config.yaml
n_layer: 8
d_model: 192
n_head: 3
n_kv_head: 3
head_dim: 64
d_mlp: 768
vocab_size: 4892
activation: "geglu"
norm: "rmsnorm"
norm_place: "peri"
norm_eps: 1e-05
positions: "rope"
rope_base: 10000.0
rope_fraction: 1.0
qk_norm: false
attn_scale: 0.125
bias: "none"
tie_embeddings: true
parallel_block: false
extras: ["capped logits"]
init: "uniform"
init_std_qkv: 0.0411
init_std_o: 0.0411
init_std_up: 0.0411
init_std_down: 0.0205
optimizer: "soap_variant"
lr: 0.00591
lr_mult_o: 1.52
beta1: 0.95
beta2: 0.99
lr_head: 0.0111
warmup_steps: 200
schedule: "wsd"
decay_fraction: 0.752
decay_shape: "exp"
final_lr_fraction: 0.0
batch_tokens: [32768, 65536, 131072]
seq_len: 256
doc_mask: true
train_tokens: 241500000
steps: 3695
dataset: "wikipedia_en"
Each number is 500 + 50 x the weight over its row's rms, rounded and kept within 0 to 999. Layers, rows and columns count from 0. Numbers have three digits each. The size before them is the row's rms in percent of the matrix's.

# up: layer 4 MLP up, 768x192, rms 0.151, rows 136-159, columns 0-191
# down: layer 4 MLP down (transposed), 768x192, rms 0.141, rows 136-159, columns 0-191
# gate: layer 4 MLP gate, 768x192, rms 0.149, rows 137-160, columns 0-191
up136 097:510491520448509434541480453518417453562543527563445532413460561461457463551439447487526585482565475482484481520484492520526458463559474526536494396634541510481486486493527555490503487591512548446387569485478474504494535519532574547577454489493371581502569465581581547453461514461442539468518479431532590480610454449494499524495559487505361516483545634492442526556440477520568492476523463504578519489556531543543510559473565493476578456516463483471554460546526446469547456497468527489480505450581519514521440513455418453560418457460546524398400524438517598472462477435428420412
down136 098:492467490597457575419473466477551571430518480445570534451493528492490594554475527461568465510410556509473566433516502442478551554407569461411552642440543551466537488464524472432508440463535500570509428476498567504445437526541538542339521501495530435494490454438444499507490503616560530534486524535503352510413463452554454418472505387527539473431516468582494462448578455485528499532484498472469439424437366475432470505483499535513461471526602495472451450498472547537467542555475475511415516516482509417470561522483552544531588522508490439516519513520514554474479547496493490595
gate137 101:519505555482470511439474607458414523420428445468440571570578483577514429580541570530595503355505446535433459520488487491551489551515496515462507464493390486481544555614483538480513507528498505537529500513456491480538531379510409614541514564495536525531570426505531517508387481429479494423461427577518488581529432523458549423507442462572503432483522422549548413578443502507392498477514491489553511527479554345496483416528467538457508520542532529484499535458508570451484501509460527453538498470495463543451463521462583624540510511526551520576455495515444459573463503519468549481
up137 103:545451372466561380484486502484490545466518561523521501488520470424509525462569494522514468504512471480534468523527412516535487557442368425460392434472497564482469489424437498509448611474398396461414490524458551583500528529523592514456431524487468531500460613525487460522464568549439490468549470398487470540479545473422542499431456520543535532577477436435493526541579376547493461518467492499539583471459508577557430451599503511430492483506458480427561398537570551495557500519535561445535437528512555583481541581463495540484542479526481413511563598528511475520498508498578489526
down137 107:594510549452545519550520522425460461518486551503452495545471565486510429468550509463454416506402529515374483527536577490559516517517574463577529515517587507488556514548546499445554505502553558466559386524507492420545421582523485521429452488586485502563470460508483581514540484483513505509515424529537537516614466532454550514444538526404469399518578609415490532522488499458477548562458537517491463549491677478468425528475476435494525500496575478506490477519415515490461469449607484514483575409460491441620546456480449476425469458497530543558420598575464502484538465544468528421
gate138 103:566582522476531555419470471488493512520432444467528438560543517505524542489603514558517586616625523499454449491426493454412387610506447382576568500439496560481482467382485461507453441517486504486484529413436469494500496561496514543441536487501518593435429478485497542434485453478496394521513365509520517411529491427417526464555527523523450491498457425535512502461519576451454423520542505498548474445534501492517470504493467517569526480519518462560474491547456535519490504460539477447490556500566565458537582584550623576436493440498622544422514465407481517505515458449465503462
up138 101:423529528557452482589516408418530522573465502553493517457527505511513564425581490497435505408349439375556587553561410472520450477479437564488572509469443473482536458504599594506519484420529527481513505540507546461493518525458591467442456563458486447480567491433533501457597424561527497473477475483509523520478480439480607409526522562485564478487504554465550564481527524521543577502496393510504595543445551635543513502427499509452530543542525450559468492514512384533563505559460437479480420527478475549413535489448523453528475514594476549477554486502414494450517488478526426471
down138 100:542568442464558541434486500471403492449428527497552455565510501477505479484482520444489542500573508537516504479473487456527465477395506463626525451514497561436564561487413436491426485539461555458434484499452474549443487514513367538516502482441486487499544473443447514533438472413424495506554438529517427443532557514449483551488603415527444494493388505514492480501438522491508474521572521459531470558550522425445498535445526443461528525501455507445470527379556659572430508521510543452539537416568518371558654476538469505396500492453537501480530469415590490523550481501490597487
gate139 101:468583514605554422482517411443653545544581582492511526414475495454551562453489460526522502518447462427414495525419563481507541470526530566441532578567545463525505487520514470512589556457467498502582467545496428530482499584570465522503439399490524493467514534501444526550565566447558459584468419472524461444481442531516456392561465515405519505479476587468521616549401484480510515475592444463523492470499496507409470552471468542393480405480501488511432523456452519481565466570538426500581500549505505456560509521431537424527477523468431459443456435578477486452561476510445492450
up139 107:508523522443499531558528478452511508515506528445502543472505492479519444457377520552454456469506615456454500482470482438396535536554446497511518562455472515502487472539440394563565461413433494433442540589524510533522525538382518566496587466580586452509528476485494550423565513491518555459400485450484510498486566491532521503514594540547494487558503508585449569570450449565517587501555451417481479494458536461543557465561482604434472580532531525525401529499444394468470437503368496499476519468560504410476498469562510438559475497564477383432540387481464516405559563496475475496
down139 109:535412539508469497429525505494513478408444561452522545486497549508506512526530548516424361505524522520488473434550365482564534491493504460531463463468542580563510483496573594478475486542506498399528520556512551432469508453477473513529488486465419483530529538433529369459478409544426357529489524541472435612458482494472406505514579593521507514476493593518520469500570525467449502442425528510467667477438507438537511511407487466561510589562478529466596489501370415498465508467574512462485484468511537466449520504460440513384596552479461502557509510474515511555488498460539481547
gate140 111:482430500490524584548495467586567563406473564489437555494472475537544468551456541536500500545554491580515453475398555550404508464415454569491520520435421531460518478545493549483467434565489569489458535421488453503576508442497508435509470512510599505534525496508527490434537448486409569494546520491431422550506498543498570536383472492549485400544496467453529575542419512509577534559510530484542466546522482485464498533395538379568566543572529572511554559555516424591514407540594478489504533412448468500602571513504562386540492403542457554542464497547491466432513527506497553541
up140 107:456448436476474445484479550476501484468517487584501538517472557498458559531447487483545569497483574377468582435553494418500631448524542562537419501505507474511510509504475532634586419550501526573468435495415570515461503544483448612439440466488507466494462486447560522638446464488512528568489561477407507528598474484500587560481505609560572491473488453557425512549445432596500473571555551438444491509466490589463540553542498496495487515523501522455633418593509458514564425512564507495480486448475421414496543544476465491501518521501478539541540506485518465417468437542422513466
down140 097:439580563478514552543608501456549512507495514411547480533479431485479475449513585452518492515493380595554460499553523585563542439405414488577530542537500467499531499417522439462420550460500432481602556477466485505459509553494537513615537507544488550446479532497503418385396505515438515497559469514512393507465575479490424485463563530478465512501536525509487484520493561470550542438529492517472472388573571437531528537512538485481588573536488514549507512496490527440512534436388486541498534550500512557412481388548496463590522424584489528517449577437600480561489567476589539446
gate141 093:468480528491547560555582473556547486553468431525517450523527424514475504451527407492460553545577618422511501543493508507464614474507548469481402532576623592486513504495535581439469540496487457500441533558605457598563580455594546519485506545534471485447516552508504591511474452578498474499567473525533499571436449448515468604493460508453460496501530560508522501520594557523469517545497480482455467492533522511434401453482556519507536563464555471483365479514550521417490485559463558475562531579426525554385437522386473488562508500478465491544590540505571412482561557521521560559
up141 103:484486393504519566561431459432560488417522485530482522500445488557538538609444453570577482417540513560440548451454526486442416511478550500425445454502465453463547502544494483474608505513443424509474564525528509442588520533507486543549571527440516567531562508569438504510401509577452539486519509480465643550444481491475555578565451584462531456545393468552513535450524385526511403438491453481506572494535518489583426486547548490404510464549545529384449468509519469588540548505541481453506463471486449517516519514446516566514459504558427405505422548415478455432509496547425523478
down141 092:536518537525482522486555448535517488541400509492477418456503480500402513407542596451474538551517453485490400527546503482547642450529463511562563472434482592564453602424507563524377543442524563324543476509487478517468424457450459455532398448492489439460477525443486521478563433416541582506530494494566440471533452526518439459466452456527495563499516503424478434499490562483555535535479502462513407460534528425470523456421438471581540506427518519545529522463469618439494558525516515542501548475487587467456561531552445486496437533444541492569484454586544522560517532437532549445
gate142 096:427447539513488524499561462509466579525565416454394526504401563564424514535479479528468496581558419511498444557511507489464495521497514554512510522560508487556518493584526516521442543557418531419597572438502536547548420519553457583430422548465488469428419532576516435478482553548483479550485517586442463435494430472461524503510484508417558524512624588526652505563452416565442539507487570452340526499428498502579513484468495514539500477589504567465551483467470529475523543528552561498496503543553478585520538521434506586503426475525470505593431480501456521521477519550555440475
up142 093:507475537557449485446444523498501552581441583464534482566537533390562497493509564517479594523361520521463536574446468531562513563479461432459459535487463598461539460464540562533520553455518564543521518450465605493569532513562446459447522486525504471478483542564574509520530510446533584434558494448528480560606497544487470543554421600509514500512479565501594489486517528476418567420503444433553558599480559458513371484413528382591469528526513535465462487475560523506556468528425521544510509484527507510552537450469434475516518608483525491539448519412494440404538522385485572525
down142 104:508466509506475465485517454558503418506506433552513521464423588500486423398477523448531466515544531465613497460490430484488525527481483513391444471464579472567497488558576445563521450552560437562522427563452528384471461504470505542525506531535512496507510500485528493485426459522442535441480518574490520474557464553498495480429602436435568485467512453504510538525454428429379561508469526478572509494460474589361573569558425435537511495540437464430415492585454463497526432470481469577438563529502544547497636482379499545573522485536491542565504542510411519623518555520550487480
gate143 100:467541571491525493557518510499509578627530622492540469525412597601487410575451499532515443567504522555531454505438503525522373517476530523496483500562536428520542527456510550524464518426521471576553566525428461480491451568508464540526511540492437491530573548470563504478526558521535454452478488586475511523497493444583488418506554409501458470517497519621502459554595569463532563521479590511434638459508527550547459480522601564527546550477513450520452474496541532521569511459457468545429454490529430493554476484495487493412518493467600393465523482451501389586564430435514554564
up143 093:475487512460441523602531555525461514484536480564435529624487476484498475595400486514493523555501517504551542426515530442513536506501553395518445438419462483481541532410474497450433550437504548523379506562584474529527545491518424499507499474406553451469387491570363484557463487398509469483454569540473518490478512504578467440538493477574434395503442456538434417610599493480557521510556497472475512557495539548534400547465534444511503526575588437533470452477507470498480384546590537495514540472536469503569433536552476537505469482488448402552463499436410532469564528529513483514
down143 094:451516464501589580450492529581525444444476430504501466463484502418364527449604477466553464432451547496438490598472504468504517369494494433504505547565544473482430445560527534492494517546474482507483513445536528485487477479581597546471429436625549552499565472506506542470485414469535546519505438449524476457516500445436557581509552529407578587500447475454478536469438505501447490464483524559567406506609461522341497526591516516479548443482467553511503505556517586487516523454425499493501476489437456532398522473514470526598447538555475586517449501511559478506457594403439495483
gate144 097:369595435433496494468560550538475499453415499481541463546513445450486502521502444500516517438503498424538451509532510537472503509532566504484540577416466420498515537526490550512537470449454507481474548495530599494450499455562514553447475495550479418531454492542535423546475366435482438461537518462486403447516470517510509474399508530508502430557500460547405479495538498520613535491522570566568516549479548540546455488578534530441555551441424585551446438472504532547467560590429439486553497591430518478537505573515535582601481527439578418579428450611517638521441449490507490489
up144 087:521451429525525457552488482494507538573599494507501467473548568541561492427558510551385546524551558463579499503399484540426547527497472499449478432462510504542524490426572536523465492561537520450474420442509523488544561479391477413594554448412497447458537539452450558498443644562504490541465500551484478515464540499556455402545483483449449532540432491415551530523511570468411537518562468412527525449561542425360540483448408520511505439510528464508556505481546420505416507421521533536462525526545446534486477356519439475448476504508477490437521584450504493548567537537487609528
down144 098:426483449502510480504538540584520493467450501418538539388547406481459495548462490486554467440482407445472440535623421521586517490557478458496530551503448429553509530552396578558482537474449555578457422502527516481431478451648528553468505422588510558413476430525476501509543485449502472465462512473526462434475447544441457459464491409524574494541501527590490449381455523528584531443547572626516496500446523522545484504500505537499532586474528503512556496496457573546453600571393493526548483516498594396535510547535518513612485485471526556493422498518468512551530500482491435488
gate145 095:532475495530513498590642411508448548520567471462493443485488491404483564463478501499543630495576473469593469524401509513436519423428477490526580496489563490458421541482546480540550453616494481527572566510476437485587528524455501481532498487532526513499494595566484529420536400481549419589513510527521538512413461590506564572488463531452551468524540527399606541450516540558602470513441430494549460421480474488521585542472487545518517536482470427544478512510445473490416518450486509465487554501517483520562612430542581474478538572486457513400508504421441547475507511503504451612
up145 096:556463511494498498500468542563562537534529423476448476466543505459434447498507534493485454478568461513443502497462485474508409481411547468504485506521548496467401379418558420508531538573397431488512541518485533461493489538497415497477503517447486592534550441445491405431587438511433449490482471414536509444441549496496535397516507561437495601562530540459531498508482398604509433491522418563476473464517458464508585582512617552504535496528631510538458613471486476392479455444548479556582470459474497434482506383517537472557513556539378496485519413467470512542543537484573500521
down145 093:453382468514445483460554468402505512511447529451541506504516479498548485537495438553488562495459466540597482527517454522487474560579455489490560440455471527615572445534514513541473488367541566448502529508430488579552424510563534528491501491451549439475539527569434652591345592488538521523458485625439409510509475445560426512462467496516553461492531502518482551523459521475422477526539620433525535499433523518504396431461479416530477540542425507574584488461543481546592510466466465488459513519520511491510538584472518517503427454500565483540487537472489562405456425576470516494
gate146 092:532491528440510545477506578403439507517487457518488532525540491452481431470493481513492471578544629514486472533434560409487498458489453591552552464448476519550382455496425522404452507569560445460453461596505445585491443438524479465500470522523477440478520617509467515493495509581410485542484461547530553576466555548574389525536476418429566415525581517512552496610456435526503514482509511516410477552535478436448475477487502469462480466476470486407516489504503573484506497514507491553506424457544518500527500441425471499492465550395470463671378569500502486559376547491551511530
up146 094:505378525451474568466457477452515439441474488391488515470501536505447560448591428569507562557604519484528549442505610536495478394519505493429481496531577562556534572573463387511509519476571417529529438451505474505529445432533538470454432536532463499534555466462526513407429385529521547459574560582367461520526522478491393491494495471499484485484478516547508428508452571444559467470463592509442483376444471533442501524562526533539528510533449565544545376468591427524511486598469446511521505549447468467503534492499540598467493547455579542522547451489455512482494515537497527480
down146 101:504522525564504532431524553440495446574533563499468431517441466504481540459545488501499489496450531507575415424452532538466506540578434551464592521495528536495546434439466422489414431579471382509468456538530549478506474508504535425447575530602495514431506566521461486568495522612382556471466450508533538429550488534470555554494468485490588519460521558493486566564483490518469418488477491526457515466467580436490557462395474530463467443434364361520488493547460555499458474475475624624505565543492534553540400539483450543472537585470412526571507536519429534509484509506551530548
gate147 105:505402389466523496479470500497512412485524530421507458496554484548579528451471593510527464448512541539475498498489438457577503511399510548531503535487483501551490423597476524524471461507446422552575483498474591547429484440435376494493586473504399578481416522518477485517492490516569527430506609511428571526393496524539589493524420478511603522550498518463451544524495436452541471541502541480501573495512371540524512563479485470473474535514411465435494495561477524382516481466526444544463512570400389531496494539467494481451585452547598481398504495578571572484494457441567539494
up147 102:503503484495501537573499502533512465551419532441503460522551542509409464490393546460500431561506420477496504586529557471395402553479522516464600520564469510487491489540543515522485438390444498552459527532506394500519514458582506616592428517541431502523464505484492422541538433530482538477592610492502454433475538450509557503464559509461410536504503504515579502480410593448522444533502516425554408505517609534455464455517468436459551589503522500536576543523580481421478490498482493557490530379495446535500624497409578435397482558464563482439495533499491496567488495538447528459
down147 103:396511464513560489439523524540505481573527408463485529516497429481615530553521507477509444446578483480552469529509466552568528486492517525502508568543623575482545359411544481502444490564536454488508558535512516591506461451530473493586518498388422514512583513448518562446427373550463599466505541473474534498443436561471477525522457469446431490472481525430533503486480486464608454552517534480476523429499499432490527516493548570504537442553468517535473487521454547598532564578395513493462565540590438430432435517613526540468493544498476500364514534601560553531454507516548541494
gate148 108:414574443412487480495539537478523528483608549546480443525620459552524540518515492554457585486448573559535434530524522433445495545417483561474438492525472510530419495568495626547558450502542536496477473603541490458505505481461441484629505470454543491578463511481554565438484476560473500571478445463437511391503610530524530576560545532467455370552459511393534470531493578500396452448593617505469469495492631504559495476419520509578460498551533490522485489496466566487405441439466502526453500556537526528479478465516471521520456459441456514507472475488536497444431439526559544479
up148 106:437517380470450481533477525471503421513566485493607484540445448403558499591496534549550594417533510560460558500494483481473469491510484534522498545435493549492502499497452500505546478424533413562499469535563469438503513498561448493596518575391518487550466553515496519467489397542527535509596528472391575432561490466468490519532454575491496451592552546448394487546459580569440464510506518512462512489541631487585611523511482446544465542563484664457459490470449541501419451464542449554467505565524547533449498568476567501444454466489394484467493458545463574553552452460528527508
down148 106:526477527564521566522436500472505440502485489524461407462452602440491572493617475495460349496473527425423464531616554513587493516516560430557554469556460466563596558525546450510513467526418558402502543601402513582496481468535590482539532609537456514497435472455513505558515385454456495588470508519520446559444573444515592505499481415514472587478487541521546505491529481470511467512472481506491493460507367443496471591509568523468455489500481478447503528492534443495474582499457583494411472383439502492501437511503436476456561566582512518532484495441531463552482521545464553517
gate149 099:541460535477564459536572487465506585461494517499483536557582397495415534517453541495429577532486547504460512471505522502503462609429509482546500446516523507485468553499490578555490511471468546491538616499468470528562514442418502358427470537401493474446386565573597488432532462563558510490542554547523463443487542512564505508370458533494498583639561502499481471470469518517452544424534574518479492504446523478441435565502488582510483519578432461508592498520475494418535476511478557554429502525493388531576566449542477510440592585550505521517504453555545523469454452602554563474
up149 097:554523482498466464475456556519538470540411404533527392498521494473559535447549482547520459507479497561513426457553496504507427498539564538445512590541500583516549508508510423538456514499542550444534490396550478395479515445477590470563546571519472530434543464513613473588600434468525490517426534538508493539499465530432554475493507493539379539501532476486549561461535438615452489510589410530478527485400546531511449577525548490446560501584518488483595483512536535415479474512463506481585529532481531491469581445533444532539563494532423552541513424669517529499454586559472393459
down149 099:495479462501512511547548479512415594462451489523370472518543501453466455545467478514560572553437503525494476532489520484522578537517478475565495564512531490495528527512565550506514426474488497614537412556435564453518429544490573602412480502564468508507423489527422469549387457524492603451509454499533460618400629576439459545459567581585434483567419464523488460463384517508529399472434420614517559524537488490483535466485518506558477466503506455458490542494493575396452506490501535471553594469525515470473529549524544510552519457379499489468471441447489490567479439539485457556
gate150 100:575432492411556491501488501487462497498494503537482470491530537633459429532422503429505477503471540410568450531537599567449538526505514529386534523546457423577464490416427499474551472432525433501503534490487570578604522467616502574469513506433510501458468576484512524563566499484603499439396483471433540546463461497474430439412504441450504492561452511544528514511498491536522531560557507511488538619501473556528512560484509530503503508499503450522550480498480584525532520513549410439433419560539466577509404408410499394469509536478507475407447448641488438498476514507461422564
up150 092:545437521535552456552463491532448472596509473572447570462548516440537396488491498486489493496456429454485510481517507520383524459456523425515580497512541631437459554534556415541582557423504412644523410531466471503493547509426514592534525509586508477547585536537501416518495523493443427473429445489451450564579448426496468438466494510486497457453525544538565497438403484525482493470521445472517560553501419556463493463568637477449534461532469520469557521516440482545442478531429466518450461396477532550450426506564585485441519564470490452444573499545521442580497556497550441499
down150 099:538556491494494520556545467619538528568557485471576463469520489439460509475538508534491560526509545576503545531452421428564487531467526603448553497487484505553557472541575495504497479594401542633404442507462423447509417604546474550515375465465491486438548446445479454411420464509475432515563456560522555542532441527470585505528524424524540473525485551516520455617489432549500533484461563445501590570551512428486508546450460558492419463500523526418436477521492539548549447547506561557484603573450438456540559529459481450482606559508534434488494503425464487575503525457526497447
gate151 096:597475425520494493555561507519498477464499572541458469557463572504461569521405531497525542434468530556554460482405485455516452487505518548393554478455448498573452554504475499482431455548508529465462474553533542506389587462503573458470461507419542506440512530579469446559523471527424521570500512529492520516375467499553569525455452544516454459374520547435486469567533465463572470482508574585527480474563595499441582550474537532443445493476582478544535481441523589491409445490512416515512476460540580511529441524566540492546415569476584478475408554464511540613430443563567411463
up151 096:554528544448539453560539500575498441551547527504547484597447470575467470446517535491533566473485466560469584496392576496468506465526513519389605484457432558494482547434522500502404463507484578470539575567579477470503498444572569472446481452484495464458442443629475546447581353452457430457497554547589566555528480564553526459454474590535424445470428499522389510543505603433442401516525555531535505484536544497510546541548460490556528488526535517510536536437545459502598503482554458462552549535489455500509534555590509515480456564525569491509436498481454576552488464591461514529
down151 103:586461528506478434466545410504497480521462524383537599400510426473613493530578510525568466551529491525416465433561495487559464510511536412492487519555470470472518519529521611431525510462550527485441606497509533439513546558433486408437532477622509515520483474446508439520459503494567545453472421501454461541564416496386490510491602566528567535511434539523588491490523470536545595529456503459532560461418460558592441495477551447483584562467584514491473531481488448483513500464428389455465554449527494410645503452491450492523574500590505496477502467535508504449487491425507522510
gate152 098:571514463486574536444489583492527478501572483557526509465482483430581486490628520418460586496451501441456471507520531513477515501568556571449531454480490499494464519537495468391465498551442563529444471565441520516487589551480513488471534594451526448650366485512509536466541484523507523511423479472455532543485474435415504606387309539455477513514528674516460492536512467457609532573449519534419491559428467508444482546502432505552502531510502450518491523411542534473527546475487447437460538404517475561455503518525468494496530488557464414477518485499500543473488534534539443572
up152 095:446466509415529446451532563507530482447467540537536431579505560480529566444448546506538514452496529528523494396486481529496438531500481429510462473541507494492423479451566572559490542569484520470560485438538568485595557466467549543472603514519452424562571487535414537508497574521487488568461621605480530443536476403483416424514508482513448452518542553533618467502460439470586577462473482439547475571496430494529438524521513449486436612531468490540525446506458568405480500549492439545555588496548430504513514431575401523510434627510493598547421535550502473535477545523458562568
down152 100:557557480535421473554556489518488450473391463473425543425465499475484436609377593523487516480507535565479544517384437466632503477506503514476490459526529565576472455507460424468558564411475464516446502511496457466521453556496350467532444408412495486453467551591440397497531418383519494440487463486474620500502448535538442541472499575549538544513521416519539457524525547509429434449446496561510548465535488584493447424551518561504522362510468483478447465516496489563499476526490496507518466501539525470432499561490528502503435395460496472468489425461508567439528543554504501549
gate153 136:548514493566547476451436552485616385577506518525501560438557526523449539514473387499484543471483522513506469641562502511497398447520501471500480471402490436558519527483486572567508480525496553423451525433400545413436491546527554453446518518496452485507485536571443500488386497564582483581541476454503523506522521543557490531523580541486512517520590530550549426474453516483442471462562420438386469533511363472436565517446479474579411477505519641547551520485415453452457468596534472507476552491550578403490435534491455523565489494520442451455491462534515528506532554507512513465
up153 132:556589516506514543446369616536477487442455487540401555509550503525468493445500525491461512338473522531538475544528470610488414431522593441505428451503476400514463502501433469519543596559480504452446491419413514448418482596496442541503480563442440450530434490496412523523470480572506451638566464479443521438550605582417534479498461409483530458508515507467476386435500558465536586473479445539525522546514542455469543515526474521518515516472428559540529548466566504467435549550465527504587494504488536488498470410537458530571526434530438447463491518449459502528556550499481495505
down153 125:553549590506475537418453598546589425508457440532580494486539535601518612508498463513482571492405461515554424545548474475562475418517488503485392474507469463518536508564568509577518429571487459484479504539499469426420525525486468542467457513461541458494530520512403476576480455567506430569494446502500511498505497532599524514492460623530501500494567470544494438505502467546534467466589441405487537446538414463504514508489433515571464490489503654459503510436436495497477416493527518460459462545447593476533432493528509566600517474508403462525603487566604498513604565477415462469
gate154 098:375534433516506475494474458418523430531483475551568447453491541479557511499387512535554543474491424490417466529478477542463530539540541471475456534490604488460519569460476473542459527483490564429490455522474498581547577443597575500517517442567603519406469557476531541565490553539560492465569481464506515481490568475574495490432538502450524404393435497512549524535463500539448531465543565447487391515488543499503518523511538487548475507451592442511346454481411529496492499519477530641576581558494485460537481513455437439508502524612480540519488532578457519470435484448364483598
up154 103:509502508410564519463518590539519496494532578402521510569504496458503504463500484534477526525530489543494480514495580548552548462527493487415574533567513638473487595431459555388541498461599442484513409527483467524426467468519542495405561488543474539541509619478421402472575484524482555587521464489542570477521486620473452406468562497477490506448419451467508498450454596446500484574498496520568467366476507527527579542400459459541517500479518440504457513493566550511481564530493422519473448534469581510408485475473478578450545426562499479509475537475490339454495556563487525490
down154 100:470499452543468449472499466459545516533546476517444516434423542517515459494419502477552493512420477481489488496522513446445546537495490503599522600508546429506475496565530400563478545532412528472507555555480542533521553540573468551491545529590546422471438380481615588534410555451463398548532570490435468536433495462495526539506436531473497553492497456505494422577513445438425505477540549488468511486412469463510467429549540549496423444588495478525503402437542556596512405436527424587446526517463490528568551554546451375616486453561481535465495539445452553575557526554498564529
gate155 100:517412407538435499497428453500521518449503577555525414420450537506437477497433547461484535498496558538426524559447510536535539474592600546514525457480414477455476609409481567551452534524441525489530563531586476517493480496466540413404457504347466396526507486446566538525583462506560508439489516514504553506581496454517542494497455488436487555412402525519491535415540527432510530449621486537421474490551525505431431485438432588438529471519473491624447472487476560532419458468518528496509536539470484509533506529501529599516566518513554441488476534499429578552385519532529540493
up155 105:438516471511474502480622541577509480603526404514404530522446501492475453482524438546448443408526454478495602498469457441434670482538584556496435511458571547555494477548436417473412452472561544533462476510461442484438558545512506542544455474465527547611413531509413504524502609580435508580506508494470472530460481490544500536499464525576491435542512505514496452493443448498404475525454537567458470580508460487565435552560474509458501516441552523406574481425453549488547477534488459529532461466482484454510388531424526557524461425553447600533497510556517472464587510403515481528
down155 110:527513583478450509513463571459514522380564579478470482523479533473397404506450459485502431499433506516572485481498550562550500528548553495461538427549407451498588533473464564493438494590484476448489472589611487544531485561498485410511478428497377505489481481523477563555548427511473489526527533482428536543555555446475593416453570415448524515411510483489518432459529476457457419501548464535420445501539503475403398492426501561502442440538509481579513511577463579548493505497456552419501475526479468555529468591506539560424504519585499529488419414468488598513394531548448494556
gate156 100:472563537553523466462447477483518576523413509388564370561432587458559465590414498505554495507384571481446606536503416548419461481545586451414528537427477414529384517539495512478580488436585440486484550463466523513353499462585478514606411496516462492513492449496513493474558550530469497482491478409537516441542529490585438455569501475491498434508515442495428464497452580545526575485545419456487463511447499477545410516523569455542456552534439460475454537495458454488489449536504428541519434525454537444505480573470555488434526525527482479496555476421562551493489479518492548502
up156 093:547516543589491509554533454447466439564497523468555468489455516419477455555534439382509463493450522529489608495518487461511512548493524482523510528535413481404364541470470544448471417561478487506461646482449421522495480366438530532565433429501454502485492544573578361450508509519447420434497589440480506513484488509440573546536486435530500472472506487565499469524457558511518438491588529427491461467394473558426527494497462397597535513575484436446452526477484500512504540578536503506499394532498506487568507519583421430407413527496419510540498496494514475445509535488462575489
down156 094:418519553385550517435546532566563542483577477558510506517405481541452522496522533572467492486517510580542445475483543516456497495530444524514441480482565507549649498578536495431498545510482535538454449567627398471524460599517524427475584561565573562473481550529394526529512453465532484534484458555526465466529443554517472508397455564444591529427456497508515518440545426439484505563481509569377538465521521417487502519483419615404535509466561540515500527531510529530476497419484485566526557473464543560357470450514529554556488549523531511460561490488486502582528484459541409541
gate157 100:470481491458507512501528500442498497553521560461499533445479343512457504461480416501517491528510513506457435508482533446415586557517522495458529443476473434497520510466549585502505372527444462435404436501443519522467445492458500423502514504550577484452481413405504510538579472492544518440570485393574517382613515502459509460525450507459478494447428473418501457530588531473462490484467472597436550523509550534508538424516485431575492411550537552535560408459490577470489527463447472432634493483501527491441567503397461479406503444491507514562544590516586404514495562562550570476
up157 107:509481513483438515480474536503535504501466473535502548475474531447491481496428397422542570563440537445604488579468516495387586577462494528512427550490518485594561475484457445495525479546437479465515468520602513437546503580499570468476557475414557530480551522550438501457454443519508474451452376500486655526465491639485496611517425447482407492417468510436548457530551521487551517452502454471539499526445544498522565524429499430515519427519569441535494526407431579488543542568517462446445500434461425548482503505476601450500449471520424544543520464583477494611455518484563498563
down157 106:507586483542618495445425441421532452388487562468477489501567536560451477469546548501438449477470514589457551475472508531532499553556547458396526415443534541406514528465553529600429470513498500541452502441487436531428598432524431565523486529468526498468435467431523536526626533513507457575507551553509498521517507412498512468517546485502576498532421494570476550537441478457519400542458481529506459498561517537521417396626473506435417523548515550547543478533511472474490479427481496568567462506527613453496471467574478516494448512469629413456506463484509580397474467444546550536
gate158 096:505471489523390604488544527460480586530530478517572545520482484448514504533554498573518558557428545410423515509500536580461522512555504492481485443465404450492600602444451540475591408470491500447483488552508475574468513474507514513507502590462575533446575455568482503459583534453420433491518491551529534543537538477485424473556587470505491477449449519514437586496621464499576520418544519375485463558434479466534577457539587462433490510491565494414534510451446397563501439505412471516572510536449532518494494476501499536437525535466384524490499464587573431611532548477496539555
up158 100:528414491471523497566454472455538588558564469502502493511467509405489494532553471514567468597496582402446532540584521560493489458441436585439583525550545482488424511483566465510472531568521423445616514416521548493574460498463504442533544445518472548452490604454526492409502367421474571552449538550511501544438469521564492566449570508476476582507496473504492488502463510462480554565484510474560572518524519467577585514425514432523480547488599553477469520438514495463481467567488473562546616439464410595510525477457479507356469521426524501458539489580477481475550582515498405506
down158 091:528570424572479478421555495478380391512426561507594524495471487520440441421443487483441544450543444550555448512436478524531509513501526515579438493505316430575561567524448463586580486452467554542440449496532451517489495481562517493455525482449529445507561460564492428537482617499562536507484436496447481446494478526495523463558427543489537472455533451441470489529446491440478538371467459530536439449553462490389448510526479555474486445460528447464511556611461529505484491482438490487442389507472582441468493501522480486583560555553372477497522429484528429472490519477458496439
gate159 102:477478520407528571478562414542427470534456522475553532424503522505452566535469411501558478565436524486526488567387499482537470453487480484563490504564552502512457535517476483498464420545469517445462437445448585508589500505492487561395444538547511441370597513441440620529436439546516442494525481584544449515456480479519494557438501508599386444507432451512516397506454503436449506509463540495560452456584447481489574502618479454497491602484532488526556532475618496464486528514481541489513457496548495512471505487468514433444429446455572511443415587554580539418410464506482558496
up159 107:458460518451414572506490500482414518539514514525471493512537426537480497457500416511450485490438483528505464536503487486472494512523485445473449536517560475353401635516448554497386501485601444415396462400520432567485465504536508475443473591467553583503521376494434593510521531469451503557486466564445437483520550539548511606484406541519445585476434531452427463511375488548431489480499438459535547509560496502551490560537466383518511497571475475429480530503543499581520515496463509475500602476506537465529526462500536545440559595505449514532535607554534472513436516416508443480
down159 092:503494501501523505514518566516595451466465485486567457542439519537534507413491584401567545427492517456382556488503549430451494519508545508463478435453472456575548432493526516578560526440499484589506453516503544468531505513467534517520614433502428497497390574511662399504511510545490475437561486401489556440472516483502475336555635454481569463480522481580493495552608503416490489562527469546460514514460559458481453512491513609510449541448597436439487500606452500486470509451529497540486461572521481503480471531484496414560487443467509497460508413488469491536551483495391471506
gate160 100:542460486489534436489534516475511537493514513486551575520550568476486462559501499548550567575436529437521481539439447494470542514413443445520433546544468506483486538551520543499562492447560532576421517492562510462539393518434570482518422484492611511590530442576578544447530493452467474391515483524445433511416460518567527459537456462512428500507461579527476491497468545437510527520457508545522428477495501571449404526514483503430395462635439462437507481415468639566519505403502454448533382509534510582547498401532533448464522550471518541492555475437575452485435540611479586535